Weights of a small GPT-style language model, trained from scratch on English Wikipedia: 4 heads of 32, a variant of Adam for these matrices.
Each number is 200 + 20 x the weight over its row's rms, rounded and kept within 0 to 999. Layers, rows and columns count from 0. The size before them is the row's rms in percent of the matrix's.

# layer 2 MLP up, 512x128, rms 0.0752, rows 242-269, columns 0-127
098,205,182,218,211,200,235,203,187,201,206,176,196,197,239,216,197,262,195,162,183,168,202,212,214,214,171,191,222,191,184,187,203,189,215,195,189,212,177,180,204,200,240,206,209,178,187,209,153,193,219,201,209,204,226,191,221,181,202,193,266,170,190,192,195,184,196,220,241,201,202,176,231,219,192,191,208,229,205,180,181,209,194,211,164,187,197,201,196,214,214,214,203,212,219,207,181,204,185,250,218,211,179,202,191,178,194,170,233,177,201,157,211,181,195,239,172,206,179,167,190,199,195,221,225,212,196,190,209
103,220,209,206,209,208,242,197,204,212,246,176,182,180,156,178,215,216,194,183,220,185,199,209,216,205,197,220,206,198,201,191,184,181,202,222,226,196,226,189,239,179,205,223,204,208,193,254,229,187,215,220,190,202,225,193,227,166,196,205,188,204,203,226,223,184,189,227,229,157,210,219,219,236,181,221,223,206,164,181,193,192,212,205,193,139,183,166,159,201,214,195,199,230,198,212,209,191,213,184,187,193,215,196,215,209,197,202,174,163,213,191,156,197,178,173,168,195,210,188,208,189,200,203,216,195,178,192,196
102,250,219,205,230,211,227,209,196,195,202,208,216,186,172,183,205,219,222,208,179,197,170,203,173,198,192,207,189,191,210,213,184,200,189,209,173,203,195,186,244,185,224,189,213,188,202,205,166,168,206,224,192,195,210,219,177,174,206,197,169,182,199,217,182,207,209,197,238,195,232,190,185,253,230,190,158,196,181,178,176,239,165,211,208,193,176,189,171,227,230,193,226,173,201,210,207,158,228,195,207,188,223,164,208,210,208,212,212,180,232,201,208,191,202,200,174,192,237,215,199,193,213,175,227,202,175,234,198
097,223,191,190,210,141,185,184,204,203,254,212,157,196,181,197,194,233,204,210,216,198,175,221,193,208,185,194,215,159,211,210,194,186,191,236,257,209,205,168,209,186,198,192,192,206,227,239,231,207,206,167,178,223,235,187,209,177,185,180,248,200,202,183,211,175,176,185,199,209,174,214,190,189,189,200,186,224,197,182,188,201,191,231,152,185,205,196,171,193,208,232,195,201,189,193,197,188,214,229,213,213,221,229,205,197,228,217,200,241,202,193,207,196,197,208,198,160,174,195,215,198,199,195,207,193,184,186,186
105,259,202,195,222,204,219,187,177,210,205,201,212,192,164,234,185,173,188,172,199,156,197,226,201,225,161,196,194,207,195,202,188,209,186,229,197,240,180,190,217,196,206,215,186,212,203,183,192,180,188,220,190,203,193,196,221,170,187,203,244,215,206,197,182,168,196,196,203,191,197,213,170,237,189,217,175,193,193,181,205,201,221,218,199,150,197,206,137,185,217,206,219,187,225,209,195,224,198,224,191,212,225,208,184,194,162,195,209,180,206,198,201,224,185,196,199,202,233,220,193,186,211,186,217,232,214,257,181
088,214,205,203,210,193,187,181,182,232,219,193,209,186,163,213,215,209,186,176,200,236,212,208,222,192,182,182,241,169,180,178,169,198,191,246,223,205,201,138,176,194,232,200,194,194,203,233,204,208,186,170,192,200,208,214,182,208,189,217,217,212,186,172,199,159,153,192,203,210,224,203,187,217,214,232,190,221,193,249,206,246,199,202,201,198,201,195,200,157,222,162,199,180,190,202,196,197,203,203,189,256,189,197,208,192,191,206,191,181,191,200,205,209,186,193,225,216,206,189,195,252,215,180,189,216,214,213,194
098,221,199,216,221,223,208,181,198,202,202,158,223,183,198,190,228,197,210,232,150,203,193,203,204,230,217,214,172,220,198,210,210,204,188,215,191,195,190,146,250,209,229,175,205,231,225,237,200,172,171,190,195,206,197,207,192,194,216,214,193,207,186,207,198,205,166,184,199,192,241,180,197,184,218,189,204,181,188,214,191,186,190,221,233,216,199,195,198,206,182,163,204,193,180,214,223,200,237,208,184,183,203,189,220,175,207,182,180,200,240,214,173,241,176,215,187,205,210,152,196,249,213,192,219,206,169,184,203
096,220,213,182,211,156,198,188,202,236,225,226,195,206,187,216,171,156,194,208,219,200,197,225,146,148,178,204,209,177,219,203,206,193,187,228,234,215,209,197,240,181,191,209,190,181,206,219,202,179,221,188,167,164,210,191,232,201,177,200,174,223,213,187,182,180,205,200,198,191,213,216,178,185,238,177,207,184,173,201,198,200,197,210,185,191,226,190,193,179,192,178,229,219,213,200,192,199,188,185,205,173,215,221,215,218,206,210,167,203,187,206,221,208,228,171,200,185,231,200,211,188,178,188,225,251,196,243,207
115,222,173,199,201,188,210,218,202,191,220,190,179,182,172,198,234,221,195,211,167,214,226,155,139,202,214,224,246,228,214,204,206,216,228,209,220,198,206,163,186,210,215,214,204,189,207,240,218,176,176,206,196,208,172,175,196,174,224,221,169,243,188,210,183,195,184,202,174,221,216,207,211,226,205,214,195,217,167,180,174,213,223,197,187,213,192,202,202,210,205,207,209,186,188,238,207,214,219,204,172,202,218,210,213,213,195,217,188,212,218,197,203,208,206,180,167,177,255,203,198,215,228,170,205,179,181,202,168
106,201,187,199,213,204,214,191,204,186,220,183,183,186,217,189,190,244,199,167,211,194,254,193,211,195,190,193,201,204,163,208,183,199,210,212,197,191,185,195,209,235,193,181,214,197,207,195,166,174,207,202,211,213,201,241,198,216,217,178,190,178,177,195,232,194,199,219,211,203,195,200,194,190,192,201,220,232,189,195,181,239,210,222,235,170,211,206,198,186,178,206,230,165,213,185,232,206,184,250,242,201,209,218,232,224,163,155,212,240,237,217,191,208,191,174,151,197,193,171,200,193,217,179,226,204,212,188,206
098,225,189,187,227,193,215,219,236,234,222,149,220,199,231,163,169,213,182,159,170,173,193,184,163,199,202,208,185,205,209,219,222,214,198,200,197,181,192,208,209,209,221,196,198,155,207,219,169,182,206,202,203,225,213,198,221,185,192,204,204,197,192,193,197,198,211,234,233,173,195,194,204,213,212,169,203,213,180,194,212,174,179,212,225,173,166,206,160,195,209,248,192,172,192,198,169,179,189,197,199,182,197,184,243,229,195,171,205,174,180,197,203,226,218,221,187,230,230,183,201,206,183,206,226,219,211,212,198
096,190,198,191,231,206,190,224,195,176,213,164,231,195,221,201,194,205,205,174,187,144,237,195,187,218,170,212,189,188,224,173,191,196,210,204,195,206,196,187,194,183,224,174,199,220,194,207,208,154,192,200,199,238,196,197,184,191,205,199,197,204,204,208,213,217,188,194,204,177,199,211,194,224,174,189,232,194,168,177,178,205,221,197,219,209,174,200,194,220,198,198,210,178,189,203,203,229,239,200,209,205,202,230,182,181,161,231,174,204,261,192,178,222,220,218,185,192,252,155,200,225,203,234,201,201,199,248,195
097,208,209,178,207,199,153,201,174,208,192,199,219,196,200,197,183,154,221,199,213,199,234,194,220,218,173,207,181,200,226,193,191,161,197,217,192,224,223,199,200,181,215,203,200,221,229,213,206,197,211,209,191,211,211,230,172,199,189,193,214,206,224,210,193,191,199,187,199,203,231,188,208,233,208,222,235,184,184,247,193,195,144,203,190,186,207,163,163,206,224,210,223,155,206,209,174,181,184,204,198,221,176,183,192,219,174,205,206,214,202,193,244,203,215,189,210,163,215,202,200,228,205,159,232,218,151,216,177
108,200,183,198,206,211,241,218,201,208,198,170,246,201,260,186,190,196,200,177,193,198,221,182,172,201,208,209,174,208,225,202,221,182,228,173,178,204,203,208,234,236,204,168,221,167,203,199,172,187,219,195,214,205,207,210,183,213,196,173,188,181,189,211,219,194,205,215,221,188,203,201,226,194,185,181,230,134,188,175,189,207,173,201,197,190,202,232,205,177,193,195,191,184,195,208,192,171,229,191,198,182,215,212,256,217,204,158,204,192,191,202,216,197,223,192,155,206,196,167,192,219,203,225,207,230,177,220,207
090,211,200,210,200,204,210,196,172,195,202,178,234,190,200,190,242,187,203,220,170,217,167,187,162,224,167,209,201,187,210,216,201,194,209,183,205,230,213,203,240,195,261,209,230,212,210,172,206,189,205,218,173,188,197,214,170,188,174,185,235,208,203,192,200,178,216,200,221,197,206,168,230,167,214,223,228,180,204,200,193,161,163,207,199,202,216,231,216,199,191,132,209,175,185,198,213,198,227,205,191,189,230,206,202,214,224,177,179,160,184,198,213,222,201,223,189,185,208,203,204,201,215,197,224,179,187,235,199
096,184,187,174,220,171,208,204,195,229,195,198,194,179,206,185,189,201,173,189,169,200,180,191,207,191,202,228,214,216,173,227,182,182,194,229,203,225,214,185,194,209,198,202,182,177,197,235,231,200,215,230,172,167,171,200,213,215,185,192,222,183,204,192,196,167,152,218,212,207,180,211,205,239,248,239,208,219,210,198,205,215,193,229,225,200,232,201,198,182,243,196,200,208,198,187,180,151,205,212,208,204,169,238,173,210,228,187,204,175,209,205,240,177,197,166,204,179,188,225,199,208,195,168,202,214,184,171,221
080,201,216,180,214,216,214,238,163,231,204,192,219,182,193,217,204,232,183,179,158,232,229,188,174,168,210,199,224,167,211,187,226,207,207,199,199,184,202,198,192,183,213,194,194,141,206,200,220,197,194,190,195,205,190,217,219,191,203,201,223,174,173,174,218,200,190,220,179,177,238,220,206,228,227,211,215,240,180,201,165,236,215,187,184,195,184,185,179,203,217,165,208,210,219,221,221,199,200,198,165,233,182,204,198,169,213,159,206,180,208,194,199,197,217,202,185,225,227,185,189,187,220,192,195,184,221,247,194
122,228,198,201,225,177,211,198,204,208,209,177,214,185,215,199,207,198,183,206,224,165,205,223,234,213,167,199,195,205,202,199,186,144,209,197,192,186,185,171,238,148,240,216,155,218,202,203,187,173,229,210,198,207,219,180,188,197,237,183,209,169,190,202,230,176,192,227,251,203,193,191,203,199,211,228,241,215,178,198,174,177,215,227,191,198,187,228,193,168,199,175,201,177,205,196,184,187,215,222,192,222,227,208,205,223,218,185,201,157,198,205,174,227,205,186,183,199,177,193,203,189,202,220,214,220,169,205,202
105,196,203,188,227,194,191,182,202,199,272,167,159,192,197,211,197,226,178,180,213,178,180,211,196,185,186,213,217,211,217,177,217,187,197,183,226,217,215,184,174,192,197,193,197,189,208,218,233,194,203,199,179,236,211,196,190,197,197,223,231,194,184,170,216,210,189,213,179,189,259,236,208,218,200,240,255,169,181,194,211,213,241,182,225,182,202,194,208,186,192,153,207,210,211,230,219,195,228,191,191,212,171,196,205,189,190,156,177,212,188,193,204,214,213,174,185,187,223,214,202,226,211,199,189,211,189,199,208
080,202,179,188,247,201,177,201,187,196,203,201,237,206,206,202,218,175,201,210,222,157,189,215,214,195,194,200,185,176,180,197,209,168,192,228,216,226,186,180,235,178,210,202,223,217,173,216,198,185,181,229,178,169,233,173,165,190,172,194,211,198,226,207,198,202,202,208,213,193,243,186,231,202,223,209,177,180,201,220,210,197,150,217,217,208,184,189,139,201,243,186,204,179,200,212,204,171,219,212,210,217,189,188,187,207,190,199,201,146,208,195,215,185,208,199,203,203,237,193,200,187,206,171,230,184,182,217,174
112,174,173,193,214,208,210,195,212,220,224,200,199,184,205,200,220,190,201,179,203,210,212,161,237,183,197,189,211,179,187,247,170,184,201,227,221,214,202,204,182,226,202,172,181,175,212,186,203,197,224,176,196,151,205,195,184,205,193,199,180,172,186,213,230,171,175,237,211,161,197,225,189,203,178,226,231,211,204,208,211,225,177,201,218,191,194,191,207,155,216,207,186,193,224,190,237,182,220,210,191,248,185,210,234,228,219,191,232,218,193,203,194,187,197,176,190,184,178,217,214,225,201,175,198,251,184,188,176
090,191,190,188,197,203,260,223,188,183,216,194,215,197,248,213,214,209,188,157,185,194,201,244,164,231,187,207,177,213,195,219,223,185,195,183,189,234,221,213,233,237,218,201,221,215,201,230,184,177,218,202,216,201,222,215,216,201,243,171,194,207,185,196,207,193,213,221,193,174,184,164,208,210,199,207,214,195,192,153,183,191,160,214,184,177,188,231,192,203,189,204,204,198,187,203,207,192,222,215,173,190,217,208,219,198,204,173,203,191,177,173,200,242,214,196,158,204,194,198,194,159,224,216,219,186,170,195,211
102,174,173,156,187,203,166,192,229,225,214,169,187,184,217,179,184,210,184,189,178,212,232,209,208,184,227,212,216,204,172,217,200,197,181,227,193,250,195,191,246,192,215,201,204,168,236,204,179,190,215,197,165,181,189,199,211,220,231,182,190,214,219,195,224,187,199,222,183,195,203,201,222,207,201,196,203,206,190,214,188,183,180,232,209,190,184,199,191,207,201,191,209,173,222,236,186,206,208,222,221,205,180,250,176,172,179,176,181,155,208,183,240,216,203,201,173,199,200,143,223,201,189,187,190,196,196,178,197
100,185,201,205,193,193,194,231,196,229,210,206,196,190,233,211,215,233,164,151,204,221,201,156,197,190,169,192,222,204,188,253,193,208,217,215,209,185,186,165,167,212,201,191,180,203,219,198,179,188,251,192,210,197,202,272,163,199,173,187,213,177,190,168,217,193,184,176,214,176,193,207,208,196,215,211,205,225,184,180,188,209,195,205,171,177,235,191,201,192,225,206,199,171,212,192,203,219,205,203,203,219,168,210,212,244,203,212,215,214,248,199,218,185,206,214,207,183,200,182,211,218,222,208,206,219,204,185,182
091,208,217,208,244,163,216,212,160,209,234,225,187,185,205,196,190,181,151,190,202,211,208,202,174,216,148,214,206,218,216,214,227,208,208,198,168,202,154,204,178,170,192,191,210,184,219,205,190,178,210,192,217,229,198,185,216,168,176,210,180,183,192,173,188,194,183,199,205,212,210,199,181,243,206,210,201,239,200,171,187,221,229,214,189,217,211,202,200,186,224,160,215,197,164,190,172,204,235,198,201,232,180,180,195,204,190,219,221,215,213,204,201,188,216,193,202,185,225,149,192,213,213,208,217,232,184,225,212
105,190,213,209,230,189,218,217,192,239,232,188,208,189,218,165,208,184,194,195,223,201,196,190,177,212,173,193,195,159,220,209,212,192,187,229,232,184,225,140,190,184,207,242,208,186,179,219,214,191,208,191,185,203,204,186,173,175,199,217,203,185,190,203,222,191,175,235,211,168,215,196,231,203,203,251,195,204,178,227,197,201,224,197,196,177,194,212,180,173,210,208,230,182,202,223,212,207,206,206,167,176,182,208,235,191,197,184,170,127,197,215,183,224,199,229,214,208,213,192,224,181,198,200,225,195,194,196,202
009,174,203,221,215,192,235,220,218,185,225,199,227,233,192,171,189,169,202,214,156,201,185,212,214,214,202,197,236,173,179,177,209,208,229,191,212,217,216,208,208,208,225,196,184,185,190,191,192,199,195,197,225,177,191,182,193,240,201,187,203,225,195,189,272,213,218,183,206,193,191,194,182,212,218,184,209,160,187,164,195,193,213,187,229,174,177,198,188,192,210,212,203,196,167,176,191,201,191,224,189,214,208,174,181,177,190,199,188,221,203,217,209,203,182,205,242,217,154,207,163,173,246,210,176,232,175,192,200
078,233,198,176,196,214,193,206,205,203,191,209,232,198,188,196,240,233,215,191,197,211,206,190,176,187,190,183,183,228,187,214,173,201,248,169,226,214,196,204,232,200,209,214,174,220,190,206,207,210,218,208,197,186,183,214,194,229,206,168,215,189,205,197,209,151,201,181,187,208,209,217,163,176,185,173,210,138,204,214,183,215,194,203,208,173,206,241,178,174,199,235,211,201,199,228,175,224,195,208,236,208,209,199,220,201,207,196,205,208,184,206,199,170,216,126,171,195,203,198,221,175,210,200,177,223,177,197,207
# layer 2 MLP down (transposed), 512x128, rms 0.0612, rows 242-268, columns 0-127
095,175,250,181,176,174,186,201,223,199,171,216,192,198,185,241,191,221,207,208,215,190,193,218,238,188,221,212,223,192,191,176,164,181,204,204,215,197,209,225,200,195,188,182,241,213,222,183,205,195,197,206,178,189,207,186,222,208,174,196,196,187,204,186,222,190,197,195,231,184,197,176,200,212,187,207,210,197,189,198,239,204,214,193,190,174,155,167,203,240,214,177,187,210,221,188,203,175,161,219,197,189,197,158,221,182,228,219,239,191,174,220,197,204,183,217,253,204,194,164,185,189,210,182,182,199,224,240,225
105,188,211,202,187,182,211,225,194,197,186,192,232,207,204,196,186,216,200,198,215,181,204,200,171,190,215,186,186,215,226,210,234,212,215,189,171,212,235,188,212,189,224,200,229,210,183,175,192,186,199,192,218,168,183,184,183,203,205,211,198,199,212,179,200,214,225,158,236,191,208,229,186,221,209,190,210,156,233,224,179,196,180,240,185,199,179,174,215,197,233,194,207,175,207,210,182,191,197,215,185,196,155,235,212,200,194,162,199,223,285,206,198,218,188,235,194,191,165,228,182,206,190,191,193,215,167,205,206
092,163,175,232,191,170,169,194,191,213,171,202,189,210,217,229,173,233,227,180,188,197,168,204,168,178,189,213,226,214,224,206,194,193,209,187,175,203,236,209,206,176,214,191,166,182,184,245,187,229,201,191,241,186,202,225,207,229,212,203,214,181,175,219,178,206,176,207,163,235,193,165,227,200,207,169,179,170,215,179,171,163,205,198,173,187,210,198,208,246,215,196,190,212,167,198,209,226,197,201,206,191,200,195,225,218,218,223,237,202,204,207,223,190,194,218,213,201,202,180,212,210,183,196,204,182,186,229,213
095,161,242,192,195,198,180,209,180,237,197,202,201,193,204,201,203,184,214,211,185,188,177,217,216,192,212,200,200,203,168,213,199,197,186,158,213,222,180,177,183,217,177,203,209,187,220,208,193,232,196,195,211,200,203,192,193,183,182,191,194,178,196,216,202,240,235,218,196,193,189,163,229,184,141,182,199,261,201,190,178,224,210,231,206,241,198,186,210,180,184,223,200,212,212,203,215,190,225,195,241,219,223,202,222,178,191,208,208,205,222,162,193,208,193,166,199,184,196,197,208,194,203,236,197,161,243,185,159
096,186,211,197,180,199,177,194,179,220,216,247,182,184,200,197,207,221,238,221,208,211,183,206,205,188,198,210,180,198,172,212,223,223,208,156,218,200,203,195,239,183,213,188,181,238,164,237,209,213,156,193,187,222,217,207,195,211,178,212,184,185,198,185,215,227,150,217,203,194,204,241,187,197,182,198,171,201,164,193,189,212,188,174,169,194,191,228,226,193,182,238,200,186,198,210,209,206,211,190,210,173,219,203,211,197,225,211,187,180,192,232,203,192,234,228,216,232,189,186,199,199,161,187,150,214,205,177,216
103,202,190,237,201,183,195,195,183,205,180,220,198,170,187,205,225,184,220,195,215,205,189,181,183,192,194,222,194,238,204,207,196,242,195,202,204,190,219,187,175,181,176,235,167,213,168,208,208,195,223,214,222,208,206,215,224,174,188,184,198,212,206,204,223,167,211,147,163,212,206,216,232,208,222,196,182,214,196,176,203,226,232,230,193,239,215,218,178,209,180,210,194,208,157,184,205,191,215,205,218,177,195,215,190,175,178,227,203,264,198,215,179,166,197,181,181,207,205,219,204,196,157,219,207,191,160,205,207
085,211,212,209,246,209,203,212,175,205,196,199,214,191,182,212,222,190,188,190,235,184,195,203,187,225,210,204,170,221,182,201,203,209,208,168,206,201,193,193,204,224,161,155,218,189,208,228,230,204,186,196,188,216,193,209,204,211,183,217,225,160,191,237,162,218,190,190,226,182,200,203,175,232,225,230,199,181,203,153,193,199,183,186,247,221,166,187,203,191,190,205,170,224,191,193,207,180,201,159,200,241,185,189,199,186,182,222,206,209,199,224,192,174,213,220,218,177,175,209,212,167,192,229,224,183,164,226,186
094,208,152,194,188,215,194,180,175,205,199,186,204,195,219,201,167,236,203,225,191,207,220,201,203,213,227,169,182,217,203,214,190,185,209,142,131,225,183,193,161,242,177,183,220,214,222,204,223,208,148,200,223,215,197,214,164,214,217,193,173,200,199,193,191,220,196,185,178,234,170,218,214,207,202,209,172,216,209,217,187,206,227,199,224,167,215,199,219,207,208,202,184,195,209,201,194,219,176,219,205,223,209,188,191,220,205,204,205,227,220,211,195,229,173,208,199,203,198,189,203,192,219,199,157,183,163,213,211
116,193,226,182,181,215,192,203,184,204,180,169,223,194,216,219,194,168,225,207,195,235,215,166,175,203,214,180,201,176,212,193,214,199,220,216,234,214,233,196,182,216,174,183,208,169,169,199,205,185,190,217,217,145,175,200,216,211,210,201,170,231,199,203,164,244,217,198,186,188,221,192,221,179,199,189,216,205,179,238,194,168,201,170,237,199,223,195,204,217,220,213,219,182,191,199,185,166,198,239,196,210,206,173,195,206,201,235,220,167,180,242,176,215,227,218,176,209,190,174,199,213,182,204,215,221,208,192,187
123,177,213,216,197,191,206,221,189,179,163,218,189,199,216,175,209,178,178,221,174,183,226,230,226,165,185,200,199,213,196,204,213,207,234,211,209,191,184,215,192,190,204,199,170,167,232,219,236,200,223,176,215,225,187,165,213,197,170,191,185,187,204,212,203,186,216,200,131,203,186,200,199,190,198,210,203,196,207,224,167,218,209,212,253,173,192,194,173,223,215,228,203,224,161,205,223,222,193,194,220,231,174,209,195,221,239,222,211,176,200,217,207,183,186,229,184,186,168,201,192,171,196,195,211,207,197,185,167
109,189,231,186,182,204,205,176,203,166,190,156,191,200,224,171,210,203,222,201,185,211,217,201,168,182,190,209,191,225,202,196,205,230,214,191,175,222,202,211,201,208,192,194,237,242,206,216,210,195,168,209,182,214,197,221,194,232,224,215,171,202,201,200,179,194,172,204,220,233,138,186,191,228,204,192,191,162,247,215,221,209,212,191,192,232,189,184,186,186,177,193,205,195,229,191,194,241,200,211,211,200,167,190,171,183,211,196,174,167,214,179,205,207,174,234,165,207,233,227,203,190,207,179,198,186,218,175,181
087,205,213,165,203,228,183,182,183,202,192,198,189,188,188,221,195,197,189,237,214,213,185,190,206,204,213,181,151,241,206,178,211,210,165,184,208,191,193,205,195,212,182,164,204,191,189,186,188,221,192,210,188,192,192,199,213,229,211,209,214,195,205,198,165,179,201,183,202,219,212,208,173,163,183,180,203,201,278,171,188,199,229,215,231,205,211,194,229,253,214,198,201,187,200,230,236,174,192,189,179,191,202,259,197,187,194,219,185,186,194,221,188,213,192,198,184,223,202,243,200,195,201,207,204,174,175,178,235
093,176,177,209,203,177,213,187,191,200,166,215,213,185,218,225,180,207,223,211,205,190,169,227,202,205,209,167,216,184,167,193,193,185,192,213,179,157,168,223,210,211,181,234,197,206,133,195,201,201,207,217,238,236,217,207,198,201,192,207,219,250,205,201,210,180,233,225,191,216,190,215,244,182,184,198,217,207,202,196,190,215,194,220,211,200,182,220,209,189,226,192,214,221,164,204,193,191,200,171,197,193,245,219,195,206,165,174,191,210,223,204,219,210,196,149,207,203,177,190,205,182,183,234,203,204,168,188,184
136,198,251,191,221,226,171,168,197,191,219,222,189,172,191,179,183,204,234,216,191,184,182,207,203,212,206,226,206,220,185,210,191,193,178,203,174,216,213,176,168,151,186,248,186,208,189,196,213,193,211,209,196,170,178,207,216,212,212,211,205,220,209,191,200,198,180,209,211,218,193,212,187,229,198,221,200,214,229,224,225,177,213,202,197,211,194,159,200,227,189,211,213,200,229,208,218,222,183,200,175,229,160,185,142,182,228,226,214,190,230,169,203,192,189,208,203,172,203,225,208,199,193,176,197,171,217,146,194
096,209,200,205,211,165,195,240,170,205,213,210,182,204,169,235,219,176,202,227,235,207,241,186,176,195,164,222,202,187,238,194,210,204,204,211,224,218,186,209,228,161,220,200,166,198,203,185,240,196,198,202,194,179,209,200,164,227,208,196,187,195,207,215,200,168,184,189,205,215,199,207,189,185,232,190,167,172,193,180,173,183,175,215,191,202,192,233,229,189,229,196,244,236,186,182,216,182,207,181,212,218,184,180,211,180,197,176,193,203,197,190,182,205,197,182,196,171,201,193,197,199,208,216,162,199,253,237,214
099,175,173,173,228,189,225,196,232,216,164,222,187,188,201,201,174,242,205,225,188,165,183,224,177,201,187,192,195,182,176,203,183,190,183,175,169,210,199,196,209,199,224,244,189,212,198,230,208,175,218,214,186,187,178,218,201,189,219,184,218,223,218,163,190,200,214,169,213,212,187,224,196,174,190,213,207,228,224,217,219,188,240,191,174,212,198,222,211,182,170,164,172,207,197,217,193,198,214,185,204,228,185,180,188,189,186,235,170,191,228,200,189,204,230,185,236,193,252,183,199,178,222,202,225,179,213,206,205
089,185,171,195,199,216,191,218,211,211,226,187,214,189,238,228,213,215,177,231,180,155,185,192,200,216,226,217,173,214,190,228,206,229,215,176,198,204,170,202,208,203,217,179,185,218,174,187,204,185,202,189,202,182,201,148,198,221,187,206,222,233,208,175,238,176,195,155,182,225,193,212,203,180,156,170,191,196,205,215,226,184,177,212,200,185,227,196,209,190,189,205,185,222,205,228,197,210,201,228,217,151,222,201,141,197,211,212,186,227,217,189,213,206,220,204,188,230,200,202,199,173,167,199,209,216,204,177,178
129,172,163,186,165,210,202,212,177,185,172,211,191,206,197,214,211,218,173,202,237,208,217,209,194,218,218,203,187,202,200,202,216,182,177,175,192,185,245,210,180,210,189,215,215,188,214,223,200,197,183,185,205,243,222,215,224,229,198,189,213,180,204,226,193,196,204,178,177,207,208,213,189,165,200,230,199,215,235,155,181,199,186,217,181,236,210,198,171,156,200,181,191,200,213,185,222,201,223,215,165,210,215,159,185,213,213,186,221,208,169,183,214,230,193,167,214,239,186,227,190,210,219,227,161,171,180,213,209
094,202,176,188,176,233,211,186,214,186,186,218,213,179,203,164,210,176,184,197,195,208,171,183,214,209,183,221,186,200,183,204,225,182,234,191,205,170,198,230,197,182,211,219,203,206,186,214,179,213,210,246,168,227,177,230,181,217,200,199,206,189,192,183,217,204,212,199,194,198,218,212,215,223,210,191,193,195,205,194,165,210,226,171,200,197,205,154,193,186,172,238,185,185,195,178,227,187,170,186,239,229,234,182,196,182,229,209,221,209,192,174,229,198,186,184,180,207,172,239,207,241,192,207,192,208,157,254,203
084,155,180,202,199,160,210,208,201,211,170,215,233,202,216,180,227,218,221,190,205,190,188,217,226,197,255,179,183,224,185,173,225,160,160,200,186,191,196,220,203,192,212,203,215,166,163,171,208,205,184,178,233,193,195,189,201,207,208,211,207,172,199,234,203,227,201,243,223,227,180,226,209,194,191,184,218,189,207,151,200,199,191,210,223,172,185,204,252,208,195,191,224,181,178,218,174,194,194,211,195,184,218,221,219,187,227,201,216,208,209,200,189,222,203,205,217,197,210,151,211,195,205,174,185,209,210,192,215
107,178,209,210,183,213,178,219,138,179,237,209,190,202,181,200,189,226,220,189,189,192,189,193,189,168,230,163,221,187,195,218,195,211,231,209,198,184,171,170,211,203,189,213,188,195,195,190,198,238,226,244,215,241,211,172,205,235,188,205,203,173,209,208,210,195,203,199,248,203,223,205,230,188,170,195,169,216,221,196,210,192,208,186,182,212,190,210,181,183,243,180,196,190,162,193,223,208,208,184,186,195,225,199,227,174,180,239,214,207,212,207,200,185,202,150,173,217,182,202,201,211,180,205,169,190,203,217,212
095,209,217,181,198,161,181,224,199,215,207,205,184,198,201,221,196,179,210,235,199,188,246,184,225,180,187,248,202,204,220,212,219,183,196,220,173,198,234,189,153,158,200,193,175,232,238,195,220,238,178,209,201,199,226,199,205,195,204,181,210,176,205,246,177,169,205,190,176,221,200,199,198,196,198,185,178,194,199,207,203,237,203,187,161,203,192,226,187,232,220,208,223,234,177,168,178,216,212,187,203,230,226,206,203,187,162,207,187,196,190,210,205,201,198,189,167,189,208,176,193,231,189,215,194,172,229,206,183
096,225,213,225,184,193,185,214,215,194,240,197,203,262,197,203,191,162,197,174,173,220,206,209,204,169,176,185,201,203,218,207,249,198,204,173,201,170,150,203,184,210,202,200,202,162,231,208,198,219,207,202,163,217,190,234,180,180,191,219,184,185,199,198,189,213,202,207,216,183,197,199,177,219,214,214,162,205,181,201,162,215,211,194,151,192,248,204,215,195,173,201,191,199,185,192,191,196,177,192,187,213,230,181,185,176,171,224,215,166,215,209,225,204,218,219,211,220,167,190,231,206,179,194,206,206,219,187,206
106,206,193,193,159,220,207,221,162,185,207,215,205,193,210,204,180,233,218,202,193,189,203,163,189,215,240,186,188,203,200,205,193,214,206,238,153,213,210,179,239,197,257,207,190,203,173,173,173,196,181,191,211,198,164,191,211,221,183,197,215,204,207,237,183,194,182,165,210,189,209,230,177,197,188,200,210,225,184,206,194,200,237,215,187,195,201,164,161,212,197,200,215,195,181,229,235,243,222,175,193,178,213,198,225,221,184,181,162,209,201,203,215,190,226,217,163,187,205,201,198,238,182,188,208,199,220,199,190
071,187,221,197,219,213,203,194,202,174,200,221,193,204,211,190,213,224,204,248,190,226,225,158,179,205,223,218,193,212,190,170,174,191,215,225,195,193,205,177,233,208,185,201,202,188,175,139,209,220,194,213,192,206,221,210,225,198,182,181,201,184,185,211,210,224,158,168,205,213,173,191,197,198,155,235,174,210,217,199,253,199,171,174,200,223,202,207,172,200,236,185,221,243,210,172,198,198,190,181,206,191,199,181,209,208,220,181,185,195,201,230,152,203,209,200,204,242,212,218,185,199,185,217,182,190,192,189,209
098,227,202,193,200,187,177,166,167,220,195,216,211,181,213,203,177,194,195,197,176,217,217,199,206,207,211,218,181,179,219,162,205,246,186,177,200,177,216,223,139,214,223,214,206,203,160,177,241,204,218,209,204,187,151,193,179,213,181,227,184,232,190,197,198,180,184,188,231,220,211,196,193,171,241,186,209,219,226,245,201,218,208,203,215,187,201,177,226,211,193,244,195,188,227,178,202,189,181,219,219,178,185,221,183,191,202,202,183,208,217,204,188,174,208,192,204,202,233,226,201,216,201,170,182,198,198,179,173
004,224,207,193,188,158,227,187,168,209,221,218,207,217,207,212,200,200,204,188,191,174,200,198,219,180,203,203,184,184,201,177,163,192,196,201,195,168,216,217,201,244,174,193,216,213,201,199,229,231,198,226,177,244,184,200,258,211,194,203,177,180,193,174,183,201,163,180,202,188,179,203,241,204,206,216,195,197,227,229,201,188,209,171,176,197,200,258,200,212,211,210,201,221,205,199,195,185,196,217,215,219,155,243,201,203,184,187,220,205,207,187,199,210,198,190,146,219,215,205,210,195,162,191,234,182,173,207,214